Part of a small language model's weights: 44.5M parameters, a variant of Adam for these matrices.
Each number is 128 + 24 x the weight over its row's rms, rounded and kept within 0 to 255. Layers, rows and columns count from 0. The size above them is the row's rms in percent of the matrix's.

# layer 7 attention key, 256x256, rms 0.102, rows 232-255, columns 128-255
size [105  92 128  98 111 108  75 105  99  99 112 120 101 100  97  76 102 109 105 105 111  71  77  94]
[[151 144 174 109 146 141 102 160 133 102 126 159 152 105 104  60 149 175 116 144 108  87 128 148 140 149 163 145 147 117 135 101 151 144 102 139  93 133 128 128 142 141 149 142 125 104 130 156 145 120 100 150 135  90 128  82 115 125 132  95 114 133 159 137  96 128 125 120 185 116 191  81 138 135 119 161 121 108 125 147 137 143 120 114 154 138 132 179  99 127 148 113 102 124 161 116 126 112 157 144 142 142 124  96 172 118 116 109 154 184 109 108 128 118 119 159 116 157 116 118 143  64 125 154 117  94 145 101]
 [128  99 124 138 143 132 127 152 120 151 126 145 151  96 139 105 166  98 105 161  87  97 132 123 149 121 161  81 118 127 131  91 110 159 110 118  94  88 159 119 141  82 138 123 130 152 111 177 133 118 129 146 144 123 152 102 152 120 136 112 140  77 112 149 139 122 122  94 111 118 135 134 128 164 118 114 121  85 105 154 130  92 159 109 117  94 127 168  85 135 100 125 133 144 121 158  97 115 123 135 139 108 126  82 124 166  79 116 156 147 132  80  98 116 127 136 112 162 160 171 178 119 118 118 123 110 146  90]
 [142 136 124 113 109 143  95 140 107 105 160 162 108  98 114  98 170 135 148 118 107 123  97 139 116 107 128 132 120 143 126 114 114 144  68 152 159 124 140  88 115 114 111 189 104 128 135 117 139 167  75 172 142 154  97 120 119 113 154 118 128 151 118 158 100 143 137  88 159 130 132 107 143 168 120 122 113  92 144 150 129 148 124 148 149 147 166 190 179  95 132 141 132 161 160 143 137 137 130 137 142  98 170 135 129  93 142  90 134 172 152 103 144 110 101 155 122 124 121 137 139 102  94 178 145 124 159 103]
 [ 98 132 118 159 117 112  97 139 135  95 115 126  84 190 152 169 110 123 118 129 130 110  71 136 124 145 109  92 111 104 105 154 141 101 122 147 135 113  94 153 155 134 140 119 147 107 132 104  99 124 148 130 119 142  80 123 124 162  88 144 138 145 156 104  96  91 103 145 169 119 148 132 107 148 130  95 139 164 152 111  75 142 125 128 137 116 162 126 132 129  89 117 125 113 107 142 134 137 138 137 183 128 166 122 142 138 128 111 132 114 123 135 131 162 173 163 124  83 119 113 133 127 181 108 153 165  78 107]
 [140 127 108  99 136 128 125 110 123 137 155 132  51 107 129  95  96 173 115 118 177 155 112 123 136 125  92 165 134  65 130 118 129 139 137 139 142 169 131 136 135 158 114 134 112 119 126  93 111 126  89 157 118 122 153 148 126 153 182  94 122 151 130 184 127 118 139 116 142 173 117 107 104 166 119 119 106  93 121 124 129 145 103 141 125 137 102 180 158  97 145 158 143 140  90  98 126 156 148 112 124 152 107 141 112 102 127 144 121 159 112 143 157 139 126 181 119 137 142 114 136 128 140 169 113 153 154 179]
 [105 107 112  69 111 115  94 131 132  92 121 123 118 123 131  98 120 133 150 124 160 120 144 136 128 140 120 143 132  89 118 126 153 133 130 125 123 160 127 112 152 114 118 140  99 112 167 103  96 142  93 147 153 109  78 123 112 122 172 105 100 125 101 116  95 101 133 152 143 129 143 122 108 116 125  86 139 122 167 109 154 160 130 122 132 142 115 135 142 134 121 125 137 163 133 114  88 101 125 160 120 147 111 102 153 141  93  93 166 154  98 138 112 117 149 159 132 106 114 125 133 116 130 176 152 109  99  93]
 [ 88 117 146 114 127 122 125 109  86 118 160 135  83 126 139 157 128 164  80 164 121 111 102 147 179 119 135 105 128 135  90  96 156 101 155 152 119 109  98 114 151 109 112 135 115  98 123 136  67 131 143  97  96 123 109 149 113 126 133 172 152  66 118  96 114 135 126  86 108 126 159 144 144 131 105 108 136 140 141 127 164 117 149 126 101 106 134 137 128 102 121 124 109  90  83 126 153 170 165 118 129 182 170  88 108 123 144 115 140 118 139 142 132 138 161 137  86 172 126 121 156 151 158 135  98 139  98 114]
 [148 109 109 127 125 181 145 127 137 156 117 134 209 124 189 138 124  92 127 179 155 125 121 138  81 125  98 149 136  95 163 128 117 156 132 130 132 122 112 155 131  59 178  88 141 108 109 148 152 113 139 111 156  86 142 121 128 117 126 110 142 136 129 124 187 131 127 115 154 117  52 142 147 122 154 166 144 166 146 135 103 126 124  91 135 143 115 141  96 139 101 156 139 160 147 126 102 111 129 162 138  99  88 109 103 130 153 128 127 147 116 112 130 158 114 106 156 145  99 118 106  98 132  96 129  90 107 118]
 [ 60 121 140 139  95 118  82 130 128 114 157 141 134 150 147 117 128 114 134 166 137 148 134 156 110 176 171 134 104 104 100 151 132 108 140 100 117 164  76 166 143 108 148 173 109 136 109 112 130 132 107 125 109 128 112 151 145 138 101 131 124 101 114 119 114 141 149 211 131 141 195 165 138 143  56 103 109 136 118  89 105 117 121 148 169 108 111 117 108  74  82 121 107 113 118 113 105 125 129 150 126 151 148 136 123 104 128 125 143 112 128 141 144 143 111 109 122 138 159 132 142 147 115 124 140 123 140 104]
 [154 100 123 133 168 152 107 134 148  89 129 131 121 122 119 147 138 127 131 140 106 126  89 113 145 136 133 183 130  97 108 132 130 128 107 156 125 155 149 145 131 155 157 128 141 150 125  94 142 123 121 141  99 140 120 135 136 140 128 112 106 151 102 137 127 125  88 120 121 130  99 129 122 136  98 132  94 109 126 167  81 126  93 126 123 187 128 115 160  86 207 150 164  81 126 128 116 137 128 114 100 168  97 126 124  61 114 143 119 132 139 125 173 162 126 149 119 140 146 162 145 139 156 138 157 143 159 119]
 [154 119 174 151 111 114 102 162 135 138 103 138 143 156 136 114 150 123 163 118 118 151 144 167 117 156 132  88 143 161 124 124 164 106 119 104 118 135 103 177 130  77 180 148 116 103 124 163 145  70 134  97 119 140 176 131 110 159  89 132 131  97 119 112 130 103 144 102 164 113 131  73 136 139 115 123 116 162 135 140 140  63 152 133 145 108 117 125 113 164  92  91 122  81 147  87 155 134 160 154 149 136 103 136 114 147  89 110 135  97 138 143 117 114 137  77 164 113 145 129 146 105 103 114  97 121 110 127]
 [151 140 149  92 121 144 132 105 103 117 119 200 126 139 119  97 126 117 145 114 140 139 128 140 103 177 114 106 133  73 156 127 148 134 106 144 149 129 119 118 123 124 125 122 113  93 107 100 122 117 127 130 128 125 127 112  93 129 155 101 125 114 148 163 136 166 179 105 141 194 195 117 136 121 115 143 141 123 138 164 143 152 117  99 102 147  89 162 100  89 121  94 102 115 116 108 119 117 108  97 179 147 138  99 136 118 111 108 180 146  89 123 121 127 114 196 123 105 107 106 151 117 111 176 116 136 108 125]
 [119 135  94 151 148 169 154  77 168 145 139 127  87 133 158 184 124 162 137 138 141 142 135 114 175  85 113 140 140 141 138 113 128 137 130 153 106 157 109 107 146  57 105 120 148 135 137 116  94 160 180 143 101 151 150 104 105 118 122 160 165 128 140 137 160 138 131 117 112 128 131  98 122 117 170  95 128 133  91 105  93 112 161 107 145 142 143 108  82 145 116 168 139  71  90 152 127 129 144 118 165 143 142 135 142 152 107 128 128 122 164 147 136 138 128 122 111 158  87 119 144 147 134 112 141 108 173  96]
 [156 132 104 131 153 130 137 116 119 156  98 107 154 145 127 130  99 154 119 151 154 146  98 163 107 114 139 133 140 116 146 128 165 120 103 137  97 150 151  58 145 125 147 156 154 153 176  74 161 192 123 136 147 146 138 131 130 112 106 138 139 153 122 105 105 127  94 152 132 100 114  80 123 122 124 101 152 111 121 192 123 155 150 118 128 142 122 126  66 109 127 179 116 129 102 141 129 138 160 166 103 143 167 105 143 142 129 138 106 134 116 150 137  99 152 132 145 170  98 159 147 147 159 137 139 139 114 153]
 [ 96  64 111 150 117  98  93 129 149 159 145 112 156 134 137 103 160 129 165 136 119 150 111 113  88 102 137 140 114 143 154 166 142 149  98 117 125 123 159 128 135 130 154 116 134 114 113 132 128 125 187 106 130 142 148 162 123 108 141 110 143 119 139 133 131 108 183 147 116  86 120 149 169 116 172 142 111 112  70 153 132 106 118 131 115 151 106 102 142 140 135 153 161 126 141 193 142 163 148 138 143 110 117 154 119 160 141 150  87 104  95 129  83 161  69 102 156 113 114 145 110 152  90  85 159 138 153 171]
 [ 98 159 129 130 156 121 133 120 115 124 102 185 107 146 127 173 114 127 109 135 125 156 128 126 142 123 135 112 143 119  86 135 127  71 162 116 107 126 101 142 139 159 139 122 174 106 152 155 103 149 140 103 122 134  91 117  87 125  92 158 129  93 142  91 118 154  78 109 109 126 134 130 165 116 122  91 137 154 132 126 107 139 137 124 175  77 143  92 143 101 107 116 103  91 109  86 122 128 139  89 162 131 173  65 144 135 133 103 141 129 129 132 134 124 144 129  84 137 131 118 112 132 138 128 145 139  98 131]
 [ 86 113  97 152 105 117  89 143  96 106 109 114 111 141 134 158 157 147 112 183 155 104 130 152 118 119 122 102 113 162 134 152 173  77 154 122  99 129  98 117 159 113 153 129 120 124  72 155 121 127 126 114 141 160  93 132 138 168 116 166 137 113  81  85 154 135 124 157 125 115 154 122  96 122  84 103  93 170 117 132 164 154 138 142 140 143 156 129  95 163 160 138 154 102 102 148 148 153 114 137 150 142 132 158 138 167 143 140  99 130  96 103  82 148 144 129 122 130 136  89 137 102 154 129 121 124  66 106]
 [153 141 154 102 118  99 126 123 128 164 105 126 152 116 109 150 106 124 131 118 154 154 155 131 117 131 151 132 155 123 131 112 163 103 130 109  99 124 171 115 131  98  94  92 160 125 111 121 132 123 172  68 106 146 174 112 154 127 120 166 146 103 156 103 112 153 148 103  94 100 178 155 148 118 104 115 152 147 125 146 124  94 172 104  97 148 145 130 135 168 142 142 123 111 117  52 173 160 149 163 123 125  98 133 118 157  69 154 162  87 126 124 102  88 123 120 104 139 147 149 155 136  94 106 140 121 125 150]
 [125 103  81 132 134 148 168 111 135  82 123  91 154 123 144 101 118 151 107 136  96 126 107 138 140 133 130 105  73 107  95 118 109 122 120 106 170 135 112  99  99 191 103 127 144 116 141 149 122 151 125 201 151 140  96 146 118  83  96 134 124 154 120 131 105 124  89 134 113 135 141  92 141  73 174 150 152 109 152 159 163 147  86 134 134  93  79 101 109  97 125 136  77 127 114 175 119  85 129 127 113 144 145 135 102 131 134 130 161  97 132 117 164  80 131 106 133 135 158 108 129 157 143 166 105 137  92 107]
 [ 99 160 142 113 143 137  90  95 105  61 129 148 112 108 133 128 120 143 124  93 159  99 102 138 140 111 155 170 123 107 127 118 135 123 104 141 106 120 125 130 125 145 129 115 151 168 187  97  85 115 161 141 134 145 115 116 103 156 108 135 139 147 142 161 125 123  89  98 145 150 153 167  60 154 149 166 120 131 139  93  93 124  92 129 116 167 150 154 106 132 116 116 102 175 143 101  96 160  95  89 117  88 127 140 162 117 104 122 124 150 125 103 167 134 172 179 123 114  84  87 153 127 145 124 145 153 158 120]
 [154 141 144 131 161 157 137 140 143 136 109 154 106 169 122  91 119 133 136 141 120 134 120 101 131 138 115 154 108  58 110 172 145 116 109 126 172 149 121 134 129 159 133 132 101 104  48 156 107 132 111 172 155 129  88 111 122 143 107 103 101 157 154 130 121 137 135 125 163 140 124 122 105 130 106 131 117 135 134 148 124 171 132 146 153 119 137 171 164  96 118 149 139 133 140 113  90  99 122  84 142 163 134 103 171  95 145 107 118 159 127 106 151 146 114 161 121 145 138 103 120 104 102 146 156 150 122 138]
 [ 69 155 165 138 158 136 107  91 110  96 158 147 130 142  97 140 115 151 105 159 140 128 145 142 155  97 138 122 143  94 105 114 195 140 163 138 145  80 120 146 163 154 103 137 126 130 145 148 101 149 170 124 117  95  90 119 132 121 119 149 125  92 127 128 130 153 126  81 112  99 169 148 123 117 126 114 155 157 144 127 120 145 133 135 128  83 137 129 138 109 112 154  91 130 124 115 111 122 153 107 140 143 155  97 152 130 129 121 189 151 119 141 127 117 146 146  79 152 135 136 123 131 138 143 100 150 110  92]
 [146 132 122 124 109 118 137 195 149 161 128  68 174 114 126  82 129 126 141 113 109 114 139  83  67 148 151 123 111 125 139 126 124 185  95 117 147 128 154 100  75 105 151 143  83 137 118 146 133 125  92 125 134 118 156 119 148 103 111 127 130 124 155 110 117  87 195 170 167  70  93 100 154 151 113 152 115 119 112 151 132 107 145 134 126 139 115 155 113 174 117 131 136 197 148 143 135 104 127 159 107 108  85 149 131 133 139 150 114 131 115 121 110 115  97  96 154  97 118 164 109  99 115 113 131  88 141 126]
 [146 134 149 102 143 110 130 116 146 118 128 142 159 115 101 103 118  95 118 147 148 130 123 160 145 124 107 134 130 108 134 167 127 140 123 121 106 120 182 116 183 137 142  93 125 138 147 151  79 134 112 135 104 101 110 114 128 136 159 140 167 103 125 136 117 118  87  69 123 125 101 168 144  72 104 112 105 145 142 146 119 111 148 156 117 105 156 141 181 147 137 137 172 120 120  81  84 167 117 141 144 151 113  87 113  69 125 170 167 128 127 106  88  94 124 151 118 149  94 147 144 145 115  96 112  98 130 133]]
# layer 7 attention query, 256x256, rms 0.103, rows 233-255, columns 128-255
size [ 93  81  95  99 104 101 102  97  99  99 105  88  91  86  98  98  99  96  98 102 120 103  97]
[[107 150 142 118 170  95 136 115 130 141 146 121 134  82 149 131 126  94 144 104 117 122  89 168  96 118 157 101 127 104 133 145 146 192 133  95  77 137 171 132  91 124 151 134 113 121 170 108 121 122 126 161 122 141 104 108 150 124 119 186 136 122  76 125 133 139 154 149 114 145 164 141 155  84 130 132 129 148 131 146 132 129 126 133 107 118 158  87 130 124 108 143 128 117 122 109 153 110 117 127 133 155 150 115 112 102 124 140 126 162 136 168  90 111 126 112 145 148 164 144 202 152 134  97 154 147 119 151]
 [133 158 121 106 155 138 117  99 111 113 128 117 143 109 176 130 139 113 130 124 128 151 164 125 126 132 124 126 154 132 117 159 123 163 124  80 130  85 171 129  95 109 129 138 138 124 136  96 148 153 144 123 115 118 109  82 108 135 124 166 144 161 147  78 120 134  84 144 125 169 126 173 123 135  77 118 135 121 148 137 121 128 164 149 121  79 154 135 131 107 106 177 134 146 141  98 157 141 147  98 101 101 104  95 139 111 125 164 124 146 150 157 120 118 147 152  62 120 129 103  90 114 122 116 160 132  93 124]
 [113 128 113 104  93 130 125 153 107 122 122 136 157 104  74 148 118 130 143 135 168 144  92 120 125 176 108 137 134 184 145 122 109 101 121 116 160 100 148 112 171 162 102 105 119 121 132 146 128 133 136  86  91 137 131 119 146 102 145 130 145  96 141 108 113 121 140 164 105 149 127 105 133 132 143 115 165  94  98 110 111 125 151  99 159 133 112  97  97 126 150 122 124  96  93 160  85 136  71 120 119 128 110  97 145 123  95 130 184 103 114  76 114 152 148 151 173 144  92 148 109 131 155 130 146 153 138 100]
 [168 133 116  89 127  88 144 116  97 125 145 166 121 147 113 139 128 111  97 137 121 109 139 112 117 149 139 128 122  86  97 164  90 145 129 107 132 151 103 152 104 120 114 120 137  88 123 111 143 143 117 101 158  99 117 128 111 131 156 129 119 163 122 145  89 118 107 130 149 159 170 149  99 109  81 126  99 151 112 140 108 113 147 146 118 113 165 160 132 108 143 173 166 139 138 128 109 108 125 153 106 142  97 122 129 103 128 130  91  89 175 139 127 121 109 120 109 101 179  88 118 121 143 128 112 136  67 123]
 [130 138  99 127 146  81 142 137 122 127  95 122 120 155 149 112 153 115 108 156 122 105 147 101 156 153 100 106 136  98 104 123 150 121 110 128 144 163 137 155 125 145  81 125 134 123 133 133 140 132 103 141 143 129 127 194 138 141 135 119 134 150  87 153 107  87 123 133 151 156 106 127 113  61 165  73 138 102 105 123 148 183 120 129 142 143 115 115 122 138 118 126 137 167 127 185  99 131 127 124 158 173 126 121 144 106 177 107 128 128 156  91 133 172 149 119 145 154 146  79 110 142 126  97 140 153 124 121]
 [105 103 152 110 107 160 114 155 136 109 165 166 115 163 145 141 121 132 139 136 114 194 110 131 155 127 101 134 112 101 152 140 126 152  95  65 163 125 115 173 157 150 127 154 149 155 125 122 111 118 157 168 167 172 147  74 145 124 110 134 162 155 112 154  93 133 111 150 126 137 135 134 127 119 126  91 123 120 127 127 129 120 112 110 176 121 140 114 144 116  93 107  99 116 117 133  88 135 146 109  97 110 114  99 127 159 115 162 147 160 128 165 126 170 110 123 126 102 136 155 133 125 138 126 135 125 105  77]
 [115 126  92 140 167 137  85 144 159 171 125 130 144 140 105 107  98 148 142 129 123  96 123 112 156 149 169 100 142 122 142  91 109 133 130 154 108 127  89 156 175 125 143 155 143 112 103 100 157 145 152 135 131 166 121 133 120 156  89 119  99 139 112 152 139 159 134 137 129 136 124 114 172 117 134 112 146 160 151 127  94 156  45 118 141 139 102 124  93 115 116 113 155 100 153 150 113 118  95 157 151 176 116 154 167 143 143 126 136 114 107 106 122 150 151 158 148 193 162 143  96 122 109  97 102 101 150 107]
 [124 114 136  92 120 163 132 100  68 119 138 144 111 155 121 126 150 143 121 152 100 123 160 124 111 136  67 123 163 136 111 123  96  87 141 100 132 118 136 146 124 112 162 106  99 141  97 151 113 107 137 127 120 123 140 125 135 132 144 118  92 136 120  92 161 113 140  85 130 173 128 159 122  96 143 100 141 126 115 130 169 144 127 133 116 126 146 171 123  98 147 101 139  62 106 109  76  93 167 128 136 123 133 104 138 159 155  69 150 139 103 194 104  93 125 126 142 122  97 176 136 133 187 192  97 147 163 118]
 [153 113 102 141 120 135  99 110 109 198  98 180 132 123 156  74 171 127 103 133 112 133 147 100 101 110 114 115  98 170 103 125 119 104  91 103 162 115 137 121 111 135 128 126 104  97 119  97 106 120 122 109 142 136 126 126 125 155 125 147  82  92 121 154 115 153 101 123 109 150 124 133  91 151 106 164 137 128 109 168 107 141 130 179 135 117 121 174 103  99 121 155 129 152  96 122 135 137 107 109 166  96 157 123 121 156 168 121 106 142 153 133 145 105 139 141 136 127 123 118  84 118 129 139 119 131 113 124]
 [ 96 114  64 136 128 148  95 169  99 108 148 132 132 102 116 177 137 131  89 130 114 161 122 134 173 142 135 116 124 160 153  78 128  74 142 131 123  83  90 162 143 105 134 142 134 132 108 131 146 131 154 128 147 111 140 147 119 131 128  84 155 128 157 131 141 140 161  95 124  98  97 104 137 159 152 129 112 131 166 101 134 138 108  89 132 135 154 121 131  91 122 106 166  84 150 133 117  65 105 131 113 125 175  95 166 140 151 105 157 110  76 107 111 136 104 109 174 118 108 163 135 106 120 154 143 104 155 105]
 [155 129  79 177 125 153 113 129 164 158 132 145 148  99  81 125 147 173 167 112 122  63 138 106 131 131 144 100 107 113 146 160 105 108 140 141 124 132  99 163 103 124 129 148 100 128  86 127 141 140 112 156 134 134  95 127 126 129 149 109 155 147 124 112 152 115 111  99 114 116 132 107 148 161 120 134  84 105 169 107  76 146  80 118 127 155 165 166 130  85 152 128 123 127 115 157  97  97 105 125 130 116 148 144 128 152 113  91 131 117  99 100 145 129 112 125 160 111 177 122 104 120 127 117 137 120 133 147]
 [154 180 189  98 140 107 137 114 146 110 123 129 124 135 120 147  85 131 118 120 170 148 140 149 135 113 126 113 130 116 132 138 122 133 126  57 116 122 146 131 196 135  95  91 144  93  92 140 154 131 164 122 111  89 104 127 122 153 124 122 134 139 147 127 129 105 118 149 118 158 140 154 102 147 117  90 165 136 131 112 120 120 160 136 131 103 101 133 117 122 121 127 115 142 128 149  89 144 118 126 103 124 140 133 131 135  95 113 211 128 112 118 154 100 146 151 120 104 114 146  97 169 155 103 133 157  85 105]
 [129 135 138 124 125  98 134 112 143 142 154 157 134 122 149 133 144 154  87 103 133 167 131 177 160 123 105 106 127 130 104 127 166 116 139 101 141 105 158 162 150 129 104 133 134 164 107 125 108 101 118 124 154 150 135 155 124 123 125 166 169 130 132 105  98 152 119 127 100 144 117 191 126 110 121 120 140 158 152 185 131  86 203 122 133 120 125 134 142  68  76 137 102 144 102 140 136 130 140 157 140 113 135 110 113 125 123 160 163 123 142 158 141 133 128 141  92 114 101 126 116 136 117  97 112 110 123 120]
 [ 76 137 164  88 107 124 160 107 125 125 178 143 174  58 134 100  93 129 130 140 114 101 142 128 133  99 140 151 130 105 117 136 109 137 134 142 108  93 158 127 108 116  88 142 101 174 125 128 138 156 160 105 137  85 134 138 126 105 138 138 168 118 127  85 108 117 129 103 176  85 153 174 111 184 124 143 117 139 163 123 136  63 132 160 101  89 130 168 114 127 141 121 143 135 111  96 138 144 121 120 104 139 127 146 176 159 114 118 161 132 183 120 114 123 123 151 132 160 117 147 133 138  97 162 135 121 122 153]
 [134 114 144 127  89 131 100 132 129 132 119 176 127 108 114  95 154 117 122 156 131 167 139 149 158 135  78  95 117 143 167 107 157 145 151 142 141 139 146 135 179 156 104 155 101 163 158  98 132 110 131 160 118 137 125 119 154  93 135 108 169 108 126 125 132 117 146 127 128 103 120 107 138 107 152 149 165 118 120 138 139 148 146  97 112 164 122 123  94 133 121 113  93 135 122 131 112 120 180 170 107 126 145 120 134 100 105  86 149 132 105 169 145 130 148 127 116 133 115 101 135 103 102 178 125 159 132 104]
 [120 128 174 115 108 133 118 136 135 109 146 140 129 146 120 160 103 148 136 140 119 148  93 137 169 141 130 123 140 147 117  99 128 116 130 123 133 100 143 135 160 128 100 123  86 132 144 142  72 110 115 103  94 138 158 140 157 106 132 181  85 160 144 158  87  93 161 107 108 119 133 160 111 104 139 128 114 116  91 106 170 112 128 152 101 117  82 129 124 133  92 100 152 124 114 128  87 125 171 153 127 146 136 146 144 109 128 107 159 128 117  70 143 146 147 169 155 144 108 157 159 107 137 157 136 131 151 133]
 [114 129 127 150 167 136 133 132 113 176 196 114 130 170 147 174  72 137 107 121 157 121 120 132 174 111 143 149 146 122 138 112 109 123 126 112 123 158 107 141 128 112 141 161 132 123 113 114 131 106 148 158 181 142 146 150 126 143 134  87 150 148 136 150 163 175 144 130 144 106 121 150 119 161 163 126 112 114 147 139 131 124 143 129 131 137 148 113 178 130 154 120 137 116 148 154 132 102 112 142 135 152 150 130 101 116 114 136  97 147 102 120 148 134  94  91 143 137 111 126 147 133 133 153 115  97 146 121]
 [184 128 137 140 125 131 139 106 137 115 107 159 111  99 142  95 142 123 101 108 104 127 127 143  89  91 109 119 124 100 121 150 121 147 133 139 180 120 159 142 103 160 129  90 114 154 175 142 112 100 139 166 126 201 112  85 148 124  97 116 131 120 100 147 133 113 127 148 114 159 126 134 156 159 127 138 159 146 126 145 149  98 120 130 136 142  80 125 123 147 102 111 101 143 113 105 109 165 149 159 141 100 111 124  62 157 118 132 101 142 140 180 143 144 143 126 104 145 122 137 148 147 159  78 123 178 160 145]
 [132 147 135 111 104 151  88 110 139 162  89 118 132 114 110 129 141 119 146 184 159  84 132  82 119 123 135 176 136 129 161 141  93  99 118 158  85 162 134 101 130 102  65 105 141  90 116 149 133  96 104  81 102 136 152 141 144 143 138 162 123 129 147 155 130 124  87 155 135 200 118 161  95 143 134 119 158 127 112 115  85 137 111 122 143 121 134 118 149 122 147 147 110 153 104 136 146 146  89 110  84 151 133 106 133 111 171 127 110 101 137  77 127 153 120 180 136  79 129 114  98 147 100 116 128  98 106 121]
 [142 122  94 134 109 147 127  98 121 141 179 130 115 108 128  78 175 122 153 149 154 124 149  99 153 171 146 164 149 124 135 140 108 143 143 142 190  92 124 128 130 145 104 130 111 138 123 141  89 121 117 139  88 149 154 100 102  77 150 118 142 127 128 112 186 160 130 136 116 117 144 107 144 135 126 158 136 111 117 122 121 118 154 126  96 119 118 149 120 121 150 139 133 147 108 157 107 150  97 153 122 106 117 145 132 130 124 126 116 170 133 141 124 115 121 116  99 123 132  97 114 125 128 116 154 182 136 165]
 [133 119 156 118 113 134 111 135 140 122 123 134 161 133  84  88 128  80 172 154 146 129 100 119 127 147 112 129 113 137 150 147 151 136 118 115 114 137 166 146 137 157 127 168  86 156 172 125 147 126 124 152 113 157 128 107 142 122 133 122 146 157 110 135 101  99 150 174 149 149 128 113 117 137 129  96 144 139 117 134 134 121 111 143 119 129 128 138 118 149  95  86  89 138 102 130 125 130 162  98 124 129 119 117 135 123 132 119 107 163 111 147 101 128 114 147 117 167 147 103 100 103 140 138 160 109  79 106]
 [ 97 171 151 136 138 101 174 157 129 148 148  97 129 132 158 154 107 108 113 114 155 118 147 135 172 132 143 130 170 152 137 102 121 139 132 115 127 121  93 111  97 125 155 132 177 126 115 155 122 105 156 135 128 140 127 132  84 126 114 139 125 132 112 110 144 132 153 133 120 120  95  99 119 146 141 115 110 157 133 120 147 158 170 125 131 114 133  76 146 117 128 148 164 121 145 128 135 142  98 141 140 159 133 160 113 163 163 150 114 131 122 121  81 125 121 131 115 126 112 151 143 148 119  77 154 136 121 148]
 [102 131  99 143 175 131 133 138 152 155 150 128 128 114 167 124 134  80 117 156 132 100  90 155 150 140 138 149 144  85 113 124 158 189 118 123 156 188 130 141  88 114 126 126 115 112 135 132 124 124  99 151 147 134  99 129 106 128 131 158 122 115  94 118 105 178 126 130 141 120 148 146 136 106 127 135 114 129 105 117 138 137 187 158 133 111 164 106 149 137 116 115 133 147 199 152 175 143 106 140 116 166 157 139 101 117 141 171  90 159 177 155 121 151 111 112  86  95 156 106 149 113 130 126 135 131  69 147]]
# layer 7 attention value, 256x256, rms 0.0987, rows 192-195, columns 128-255
size [ 90  92  95  94]
[[177 112 156  75 165 138 122 132 122 107 138 135 150  85  80 128 121  99 130 125  85 146 157 140 128 168  74 102 110 167  97  86  85  80 149 147 128 162 139 117 115 116 132 116 119 130 135 143 157  94  99  81 136 143 109 127  86  78 133 117 115 118 160 107 113 143 126 108  99  80 104  90  99 152 132 137 143 159 147 106 100 137 135 108 122 136 111 110 102 119 108 131 118 111 191 152 108 149 134 149 115  76  32 115 167 112 145 130  93 118 162 107 111 125 123 131 152 172  98  76 104 118  99 148 170 112 163 143]
 [133 141 138 141 155 139 136  45  87 119 135 117  78  81 137 150  91 125 162 124 135 116 137 126 164 138 121 125 148 132 141 117 119  82 159 102 171 144  91 151 133 143 134  96 155  77  91  89  85 134 109 138 121 110 103 130 145 125 154 165 115 144 124 121  99  83 134  81 104  98 150 148 145  49 123 132 113 141 162 110 137 121  99 117 143  86 122 124  91 149 128 101 136 145 112  99 128 127 119 123 137 101  90 131  94 111 107  96 120 112 136 120 107 125 130 148 172 177 124 115 167 132 111 149 171  88 109 130]
 [168 113 150 145 140 125 138 140 156 148 154 148 109  84 133 143 165 131 119 100 179  85 119 123 139 130  94 153 126 142 156  84 152 128 147 147 129 148 165 100 146  98 145 154 142 110 165 155 139  88  90  89  95 111 151 122 137 128 115 130 144 122  91 158 119 109 100 115 162  99  91 155 130 120 138 139 146 166 189 130 132 104 158 137 116 145 154 125 115 176 126 126 132 153 171 139 173 169 134 165  84 123 111 111 164 117  96 121 163 156 109 132 101 126 164 122 134 170  98 172  60  99 146 131  89 138  94 121]
 [122 126 154 141 116 150  70 150 171 140 170 153 114 106 122  90 144 125 114 149 128 120 143  92 175 146 106 159 129 137 169 133 153 117 125 181  96 149 142 110 132 131  99 116 144  74 142 128  99 167 152 120 144 146 162 134 110 105 133 110 100 117 146 134 177 148 122 143 110 117  98  90 134 162 129 133 142 151 114 153 148 111 156 115 125 133 136 146 139  89 145 128 157  89 133 112 123 134 204 162 117 145 122 144 210 112 161 129 140 143 149 143 106 106 132 117 145 110 152 115 130 100  99 141 105 128 115 115]]
# layer 7 attention output (transposed), 256x256, rms 0.1, rows 192-194, columns 128-255
size [ 95  99 104]
[[108 139 142 136 138  88 131 130 110  92 141 115 163 119 135  88 121 152 123 133 122 115 172 115  87 115  94 131 126 110 185 138 103  86 132  95 157 149 130 126 116  97 148 113 119 120 117 120 136 107 119  97 164 153 115 135 138 124 171 155 142  97 129 162 131 121 185  99 124 134 146 169 162 128 112 146 123 186 134 121 145 124 117 114 113 130 143 123 115 123 146 128 161 103 136 137 139 112  62 135 127  93  79 124  98 176  78 123 108 157 121 154 156 110 147 122  96 110 109 111 178 128 158 113 125 163 129 135]
 [ 86 140 186 136 142 152 124 132 120  94 108 118 146 138 115 107 126 144 142 211 122 148 152 156 128  89 122 125 136 157 173 148 125 127  80 142 104  89 124 139 131 117 157 120  81 105 125  96 118 101 111 147 101 152 125 143 122 139 134 134 162 105 149 122 130 138 135 124 113 139 144  78 110 150 143 157 148 122 115 146 146  88  94 131 135 135 122 111 121 142 118 127 173 140  84 165 148 111 147 106 133 150 101 114 107 119 156 161  87 157 152 122 110 163 171 133 110 109 169 117 109 130 109 111 108 138 103 118]
 [176  93 110 127 139 116 139  92 125 151 161 134  95 122 128 104 133 155 156  91 127 102 169 151 121 137 108 100  84 107 115 128 187 131 141 150 156 125 149 101 100 115 151 136 121 146 149 158 123 104 125 143 147  80 131 148 124  87 158  78 126 124  79 167 140 112 101 167 120 112 137 127 148 125 113 112 119 143 114 158 120 136 102 166 139 123 145 144  94 152 155 122 129  94 133 110 147 122 129 115 149 115 119 155  90 118 123 129 148 102 139 172 122 114 113 107 132 114 158 109 134 109 171 134 182 187 135 139]]